{
  "d_model": 384,
  "norm": "rmsnorm",
  "rope_fraction": 0.5,
  "qk_norm": true,
  "init_std_qkv": 0.0159,
  "init_std_o": 0.0,
  "init_std_down": 0.0,
  "lr_mult_qkv": 0.4,
  "lr_mult_down": 2.0,
  "warmup_steps": 0,
  "schedule": "wsd",
  "batch_tokens": 131072,
  "train_tokens": 901400000
}
Each number is 500 + 40 x the weight over its row's rms, rounded and kept within 0 to 999. Layers, rows and columns count from 0. Numbers have three digits each. The size before them is the row's rms in percent of the matrix's.

# layer 6 attention output (transposed), 384x384, rms 0.0829, rows 107-123,234-250,362-378, columns 192-287
101:512491479501465597492513444482413527529437432498454443446534544443461510541508442512488511518511438450480504494496493546477431472506560531490539530495476509526543405444497503472493479568463518526473451513426515578454476483513540492539430483440518504462545504469526522518527494497527501504
104:543521459511548561478519509485449429524553495554553515542536523464485466542492444489484505476454512508454486466487486535470476562407538487559452487519519484477474511490541496465455502493462466493512478446504443481513465452502556541487518541520461579479519524517525507509468458444485504451
101:558501517506512499479507510525564555475519521436450453418494512478536507433454433512486590458398487424476487522506438481524497506532469495460428595481459542406533473443452501458486464529489542492478590527470473518508532545512492489527550539483528455533465487458508507502517456508523414567
105:494528483501526543516478487502449535545507507537500525459423472443641467493536533533521435524474454523429479467488442489495525506472553496494498455503524492548476548446508514510488514496505527531474511446575523466513487474573485476513449526463548446548512432559516479450473439540520513517
104:499544460488470472556485482483439528463361450443538478524513469449430510417491538511539471421470465563497520493521556466578431448460468447438488520431514587527557451441466560464545502466521473467522516561518503556485429433504461510506522511564478515503474588509527456505497460461499443566
097:546548477519517515422495572544558516461449576449500480420482544452531479450530529467472557579504524477530529566519547447544460471508559489500507508483497418515482502567480487468432404466514526536420458499514471534504398506476481498410517504462520482511519515546482540450520504442496501488
102:478425555531476518568538489504510479440532523491558457502485467527580455489476523504450466528523541534525541546534495536577530496476470485447584525401466425494445492585495457558454574545459473491496448414519487505541501538460474499519519514503505422509459563517444480476471496487519485480
102:591490471469477471385551459556463459531553512475498558487481464469537524498506529569518553477548505488417437482442540523412440446464463518512540430424478424549533413522493501492497589546429495506520521462558514580504595466473556534502404497516513474498555485563470461495555476487462499501
096:497506503485490454489489462438465501512477488462543447545451449482493521442474570510475507466505457451530478510480389503469474526526538503567500564515554567458521505505459551528503485550563510480453456425525468473510494506544527493503512456488528510485560507480547522511524456520480512460
096:474470472519474468561416492486482518505516488509457490501520561563529483411541471443437477489479492541459478513573441394529460474523529525515454517546477528472504466490525532494505567494514524438557443450498519516448527493559457512575578566478480493556448524522551524448497490517483502497
098:585452514494520540470479507432478492489487429584462532463534383546485467524495552506491499528533554443478485549574538453520490489422552545436556519531502477509497514527500476474493486459503492434515492496534450535549565495543545558529495471468506492498497561526488563568455583518493488556
103:491452512488508443533487460576443479481482532427499467519476536455545468515461489506545493508458508537494561522541532516486437525482510447509515508521491468506517478517521535481445488489564539546453438519554441460524478569565448517514480514469492471560436454521531508528570491507453504482
094:545558560500485450504534467492510529470401484501513470442444456487460462486466467456497492556554533434452488489462452482530460503515477473570528535481496518573498506491483485480451551501417486553484459540558417455491505453547509472485478454501489556458543511477495552515511525489468542506
099:596521409571584444515528570501534564498545409514544521435504432462494570491525511465550483463520508477535506476547510486517432451519489459546568523503453542538490504518570514497554505501457456445543479568543502451458414553516480465531485447522513437475515487514405521536493524468498533481
093:551492442482477460489454552525508516526499536511574480524506500529565459497475477532478459525493499477489513467522469408482521418473462551453492428509544543516496482528531498490490559396481471492437484514544553534563532529527561405471538539520502444477495525511510491457467426520557500448
098:512535502508540490489504482537483478469531467519455498538493522505556489463521527620516546484446421511449538521499519523505486485596450546535548518506498495458485467483493528456525492470513524479506489471514510535504486444503501486561520444547587526502542514488506559503552493490532471548
099:485507489499479432474546494499541411471531489475475490594543541506537481537542541465566448450491463482470522503494474519523433520465534511515490540511508555493539550446550497626513527402535523531501479466461530554531594543528557511472500546538512523458535492472478445553508525559596471483
104:421525566488482566471500434548526537540506524545477501482491543454523483458544512507558427502554548431593498443489467459499496460452566493463507492518493543443553560529520556471505517560549532479511481445468518523481422555520448509478493520520469438560492519462558469464466480432482501574
102:487496512466520477496515513447531437512482500510482492517489446512537496446556478474426476466507466560497500403474493500482470511488501495531494454519511453428428445504497473483573581518502509522447545471517480482573516505399483543489460522514442568460507581521421510427473535472524545495
112:480498508495496482478526509511496479488526472524452407521551513536424571439474482537524461553466493532539392463462585514575526471504434469444539453507460466490514478531538558507489475516520507527469506463479464532527572480459437477488494458474538455522558519456480452523465518469539514460
110:512489531450562534458513541562480506458492496521570537483480560495523576548542499405502504527522533462531530486558526449469533529506574466537564465552461526520538471453497471559458524450547528505491520477494503474491452425481492580463431426487508527511556546466478451483463548501461549513
103:486485492562497460517494534497544523498493532497487498452492489539500570439487493482509568507543514539577496560540472498479509564521486589553509471544531534479498402470454533476552510461452503580463561448458467435516525528496495503454518505460445505480545453552461419444513479595459512476
103:518484542434437556516503508548476514539565554507487446498530448520507462517474469503478493550493518470500508493493504511482452564507440488534533525559460512512472424501545464460509447644509602480477502424514463465493624515471441515465488479476529568498476490507530457515501427582527523492
106:545461531555516419498505532504497438531511455443540455438577415512470508483476432405506456496539436481507478472536475509533526516448431497525496452493543505534541531452597468470470511450464488503541505488483475481524541457575447427489550479520441519481486475530484474448496563504461482572
100:447469524452458486507489520425530492536551431514506601559516421415499572517513463483558446505449484544467466445412536432458414493478546455542505595493528496507520544469547506494476458566518538543446520542579456464513429497515534488559447492454531513556461511522509481462443524533433512529
108:430395503444500457519482492589481545510463532503611421476513403494408508501577521493471542567534486492557491480460480526522503478501510496492432520491503517516496478533484459538514445514488434494441534524518517505497536518494549525569534437479448531476530505524513508484519429456453544543
099:536471439497494528496541475507450571477553502489438574453517479478535487526500524447587541493506494480485465455511583582501428522491484533451535472504568489557473468502561405498561520473501517491472490441548514524521468532544510467387437457499551520488405457559483508466537447498528526544
100:469529529457425523507502491492536489515520546547475488523546543474523479487414474524519592429505503439488449435548490577504535558508436483424490452479532498509524542508485487539548506521534433508498585519523551467521465552505567545501488544533460522445511472469517527543485491492476536523
099:559515472588447437497460449551470530445535469486557498554520588466533538465568571492554471488544472449603553455460467484427487518540463465491451484540477485512466502473559489455507445488530505433524537537450572546523451493382496529495483587528548463557546443484495455468579477511477512418
106:515504523510491553522527461460524499528540531498514538520372563478526509497486561575533483550526481469423517507467485517455607528546448507503476498475467508471504481411438452509469409534470552458548442532531474450535490517557517483446435494537537495444521562523500544478469551513573492464
101:451491508503419495507481547468392491546527486510556538529573515477530539497547540474458540518474476527529533579512563469472529458468504490461570507555541558453456505491507524578623577487538553503443503491511555567414582485480462450532530480452498535440501480573563464441503489481532474487
105:446434499539531508470490496486444448516507507468487486471478502493502454580483440525492525478519468444505475505504559528448499492438433433491475456516566529461526410473483464471501518523464481472495593440504488570521548523490522424464501539513441469401467501473542496506579372425490564502
104:589480493500437536499498474546427504406461474509421518487550541494543578494493518480495493491469532539450502470477503448535503569440479471554560478489494505440574503502509505468471532508507529480456530498493525543512501474493515525542495412570451493421530502504526470436483531472487468544
105:585492517535509465517483462517523566584514549509560530547479508448479455530431467402467481524534471484517548408574521468474478541488480495406472495529562450497515504502591602558482532487440426459593508503465496478491504559446517563500454530439510518490524466487490509460536489530475512608
097:489496505476562467497399472534532532442448509443521476549483453487505551522428457516532617460448495508481443448549506512540445534539451492466515486569512345526468455493524494512547525478492521569516524508526527488494484529539437464547483454506459472463499472529517510543500494461525516502
090:492469478523527495511461521552526513447548488487556569429530531445533479509523522539534478489529545532457565533426485483485449577504459489477458482555494545592474478447473529507434510482569494593498482452440459480459547478588499412554483522538534518483511383474532501530516562509488501500
093:583471522487486532488522580490517600493515541473502548474502509491523479460502527518511520473504509482512543418582494472429499452508619528524513579437563447474546534558430440539539536515467554535532437489545460475512496520572506524502462492463489495455496510509489550419493462539445591543
097:495495458515426457457482495555522528470480531473442499553514479506548541485519480474472534486555555569560529589476529507532442527514461504518539547499453436565525492526497519447504437534516458511545565499530491544538516478514447431554496517474489542524538496560516510475543509575531548528
101:470548507459475492427547500546450500445478523455470530531507487469469527455443518509535516493502487487512566474493517500468456491535547501552497509420459490503523551522504499541391464387449543548509525495485552493460490488499536514534479500529435496560545561426517486558487468530504434488
093:410507530573531457485520494500492502454431413507466435518437482483498547523594546517432445492453475524537560571530497477484508516480552483498466480502531533510482531514415459503507491420496508474434514518456494552507472512515508503429534486535511469538559473500521481457469470486457533424
101:475472511437516572499423522483540502464477455526519576553450498501537518571453516481478444521468486592510506481498514477522500531495528503444527461542449500482502484510439438491527488533462504506529492496549554537487490469415487517544531503601524526474472456565453523574483436561495551547
094:507485516527411548469537540497531472350524524498533508477481518565546446500505509538457463484543519538557515601520444513484479491504541476502541481561521503476483527493501528419484445529559485467469510468460516493517481527528512461484526487502482550503494399445451538477450528409491450467
095:452512532473514512532507522473470494460476427476511546524522482462519451510448497499522398526470514546503542524490508455442468486458580493454510510518520460514468549554566536470520566529465567557519507460503482503471439495498462492484506547543523498501485549487515479493415524509455479445
101:484405472492555487478490525531510434556527487453488513497526458471469471564599506533565533491487580477494477526496388471550535456537548457547532553500456459453530514472423555491512491525523543530449535529448495536532542444425440481565551588493491497505523561516558515514535467471470406518
099:447540493518505557463490564495530513440532458420541532464546533507461487459483471563485516549491469494512515686512513505456517449546516489518597516514524418506374436415474450459482448502506517501525499444429498600525578449512449550503545498541542548521523527598461463526495477504511457541
103:428508528475467505487560546474539468515525437557499488557507457479476499603431457521551465498528537524421485474467487518412477494449582533474533523465531496526513475491485509556482511452467538513501524548511400506495554501582516464489478545451507550459473489517567454527432463465494500469
102:419522494492505525530537505507418511531503477481474549521515443456431533542454455474430545506521540520495540456517534518577447513486466461537516491520458453471519550536582534487478595459511460527465530437510585521499526464419540447514543520543478511521512537482519504491501525476493579507
107:569513520454499545466560453534505495431486545468459503498488476480532518476455419448515514502494499495510477509501489514464461526463521439409475511437407492533466524545519559441512431519442475559521556490427498483535417530502538597503536540490487459516541480442478598506452478549463545481
102:490489514447474497446505497556475546462557487535487464557504526476494475467528520490528561489455542516517518522481456511518490477541544522514498512531446449529565556526424547531497529515536480474468432416486582469508516491423470503549558513491554543570496507534518491421526574530452417529
090:486500567583504471486405510531550500496503459446578433518485587568476433574559465508453562451572487498552438537587437521573471487480533504521494487579536564611475555502553469474505455522498434533512506532493443561476478522521496479477455523471525493498464516442532445531511493457567473484
099:494497429462500498479509501470532492492470539569539491478479564514530516545509460479453510567529572497500484537557466514541580442492528440505525490533493552488502439469508488484464501433504487506471518457532397499501462518503448451497516556491509503417448417547434499532463518435552536467
# layer 6 attention value, 128x384, rms 0.035, rows 107-123, columns 192-287
101:526503432457473518508460494520477565416473451473527443435523499588493471487519506540540463507543500428468523548484516509483484499547483492447445546468465455554525538434527544494449530487523499540445511480431504513464491517566540520525496445546542545506528468443589494540564546508489457562
104:502463501490518569499453503455482516506490455450521574530455531508565416446480568457516482466544483553548465447528497450478488451468534473594461561499532503432512530537492465492476530501631497507549515482604469442465500522525506510488516504502422546478444493529517586554454519501430523501
099:578483527534499434468482513430525530496530476470527499520484422470484500486533489541385472451521475500452518524458549495490522501504544538479427538553505481489520561586462531457472483550516479464499508506493378551488504556546532509531543499499481521529457527533493509472454466434522461628
099:469536497527515564493502532572536540439507494566527515453508449485573581453498432561468450458538473480434492447445488553474444538470451508459502520432488457527493531584542442523463602531510520463490515551506536446519496466431507498493568505507455556457534532493541546510530453526491424434
098:509546501500482508492484543459488589512413428540563465534537502436460597503532532539543518471528509535517522487494463509506504498561499480434462472453479485508511508504489541519474509442472460493548486488467485538432426469573551511521518454565453555456474590559485539503497489502485478512
100:530499462467568518445484492469655525513515436491425568513463526528473485451529543474467548536455500470473471524451552463442516502491559487453350536522495456478505492501403460451438554499477520558527487486472424498524507488464469497457427549534521485473534558506477539573497509487479521457
100:524504477508481534514388538492538447415474523542552439471455537499545537498506468582467471562502503500560480577520495500526555559536519568511545482586537515437427524547533497549461516481461475497592469465465484552440548532519450484463518477491510532499476516408542587521512537479445481473
101:524521540514551517473529508474467496477464463508557516538464533484544573447514488480514460488461568521461483542525545358496466507472457418509540519533477417528498521555535519531498525517514564537554530509520443544453455477508517513474508493522494559542542500464538530459526538522515452503
099:574515510514538436492547498509528544579585429453521492474522500519422512544526506492474493485475560494465523522524415521483556486520470432500493541483514525433459550479487516508498447463513474491506546505506525550479485515476490442539568458528460572550532504460467496481511503519517512480
101:509500468577562526577467554486557467433567476504582496494561558535485428536556479439492506517582465491538539572515416507531468493536413502540495518474458446555493531477537460481464453493469471460586461465478499554567472491521447500526490474512549480489478517507476534459516494484461489499
102:444541548459490515513502562418481542537543528510530495508452497568488462471497473534486506569457476495457559487483429508479484493576560593501559515420456527469529510434456550525508472443547476440572487519535492452503520502584485456525430516456449559471466538511499517525419498547529497530
105:449558461472417520468511517569536545529491511559497561506499525437452444570544467507482556530419496494509547534568529491524389462544525532512585540514492467502505500525514549529553493528527503472445459487566493572543463531442471494483591454470491519492513504536516500490552508440477536474
098:538501534411484518412536458488559522482474552480446423488457467462518475509503471485454456528469523474513440482529502455504511564532601504459478532465444508541469513488493486514472523451399512477502499521539472580573438520477565581487521488465515457522498407473519530454510491462489491506
100:526579497489531528506539440488548569501405413542498480445481517436513520483447465530525515475443516490477550487475509516528501465571515561522524527473472495465473480543464528511471456487579500439502473485556495537497507503464492445404527484473529472513474503468457478471526598464554453473
094:534460541556503467515513495386516464486546459506570551478554486519515543530508490515465576508488526480524506518418433543544485488558503532537563496552474525493521527454495468448424520525452432525480542516485452520536467499511557482507469462496527497568537601469474474533540499462509562512
101:528523445430507514463485523480416514464514535449503444468490528499567499524572519517506574444413529564528521477457498515530491480585513509548528455553416517465546449443470496527454569414475512537426449471531466568463456469533472595537460485427571481475466534469487477496467504487517484484
098:514546513450475468459508523433463439533620487501517424480526510454555518527518482520519423466492486473536624472478545548510493432502510526498427498514515517476492494420527486564533468481537518528516425456491468564468491493506500518501507536575549499477484450522507513489482463508558487517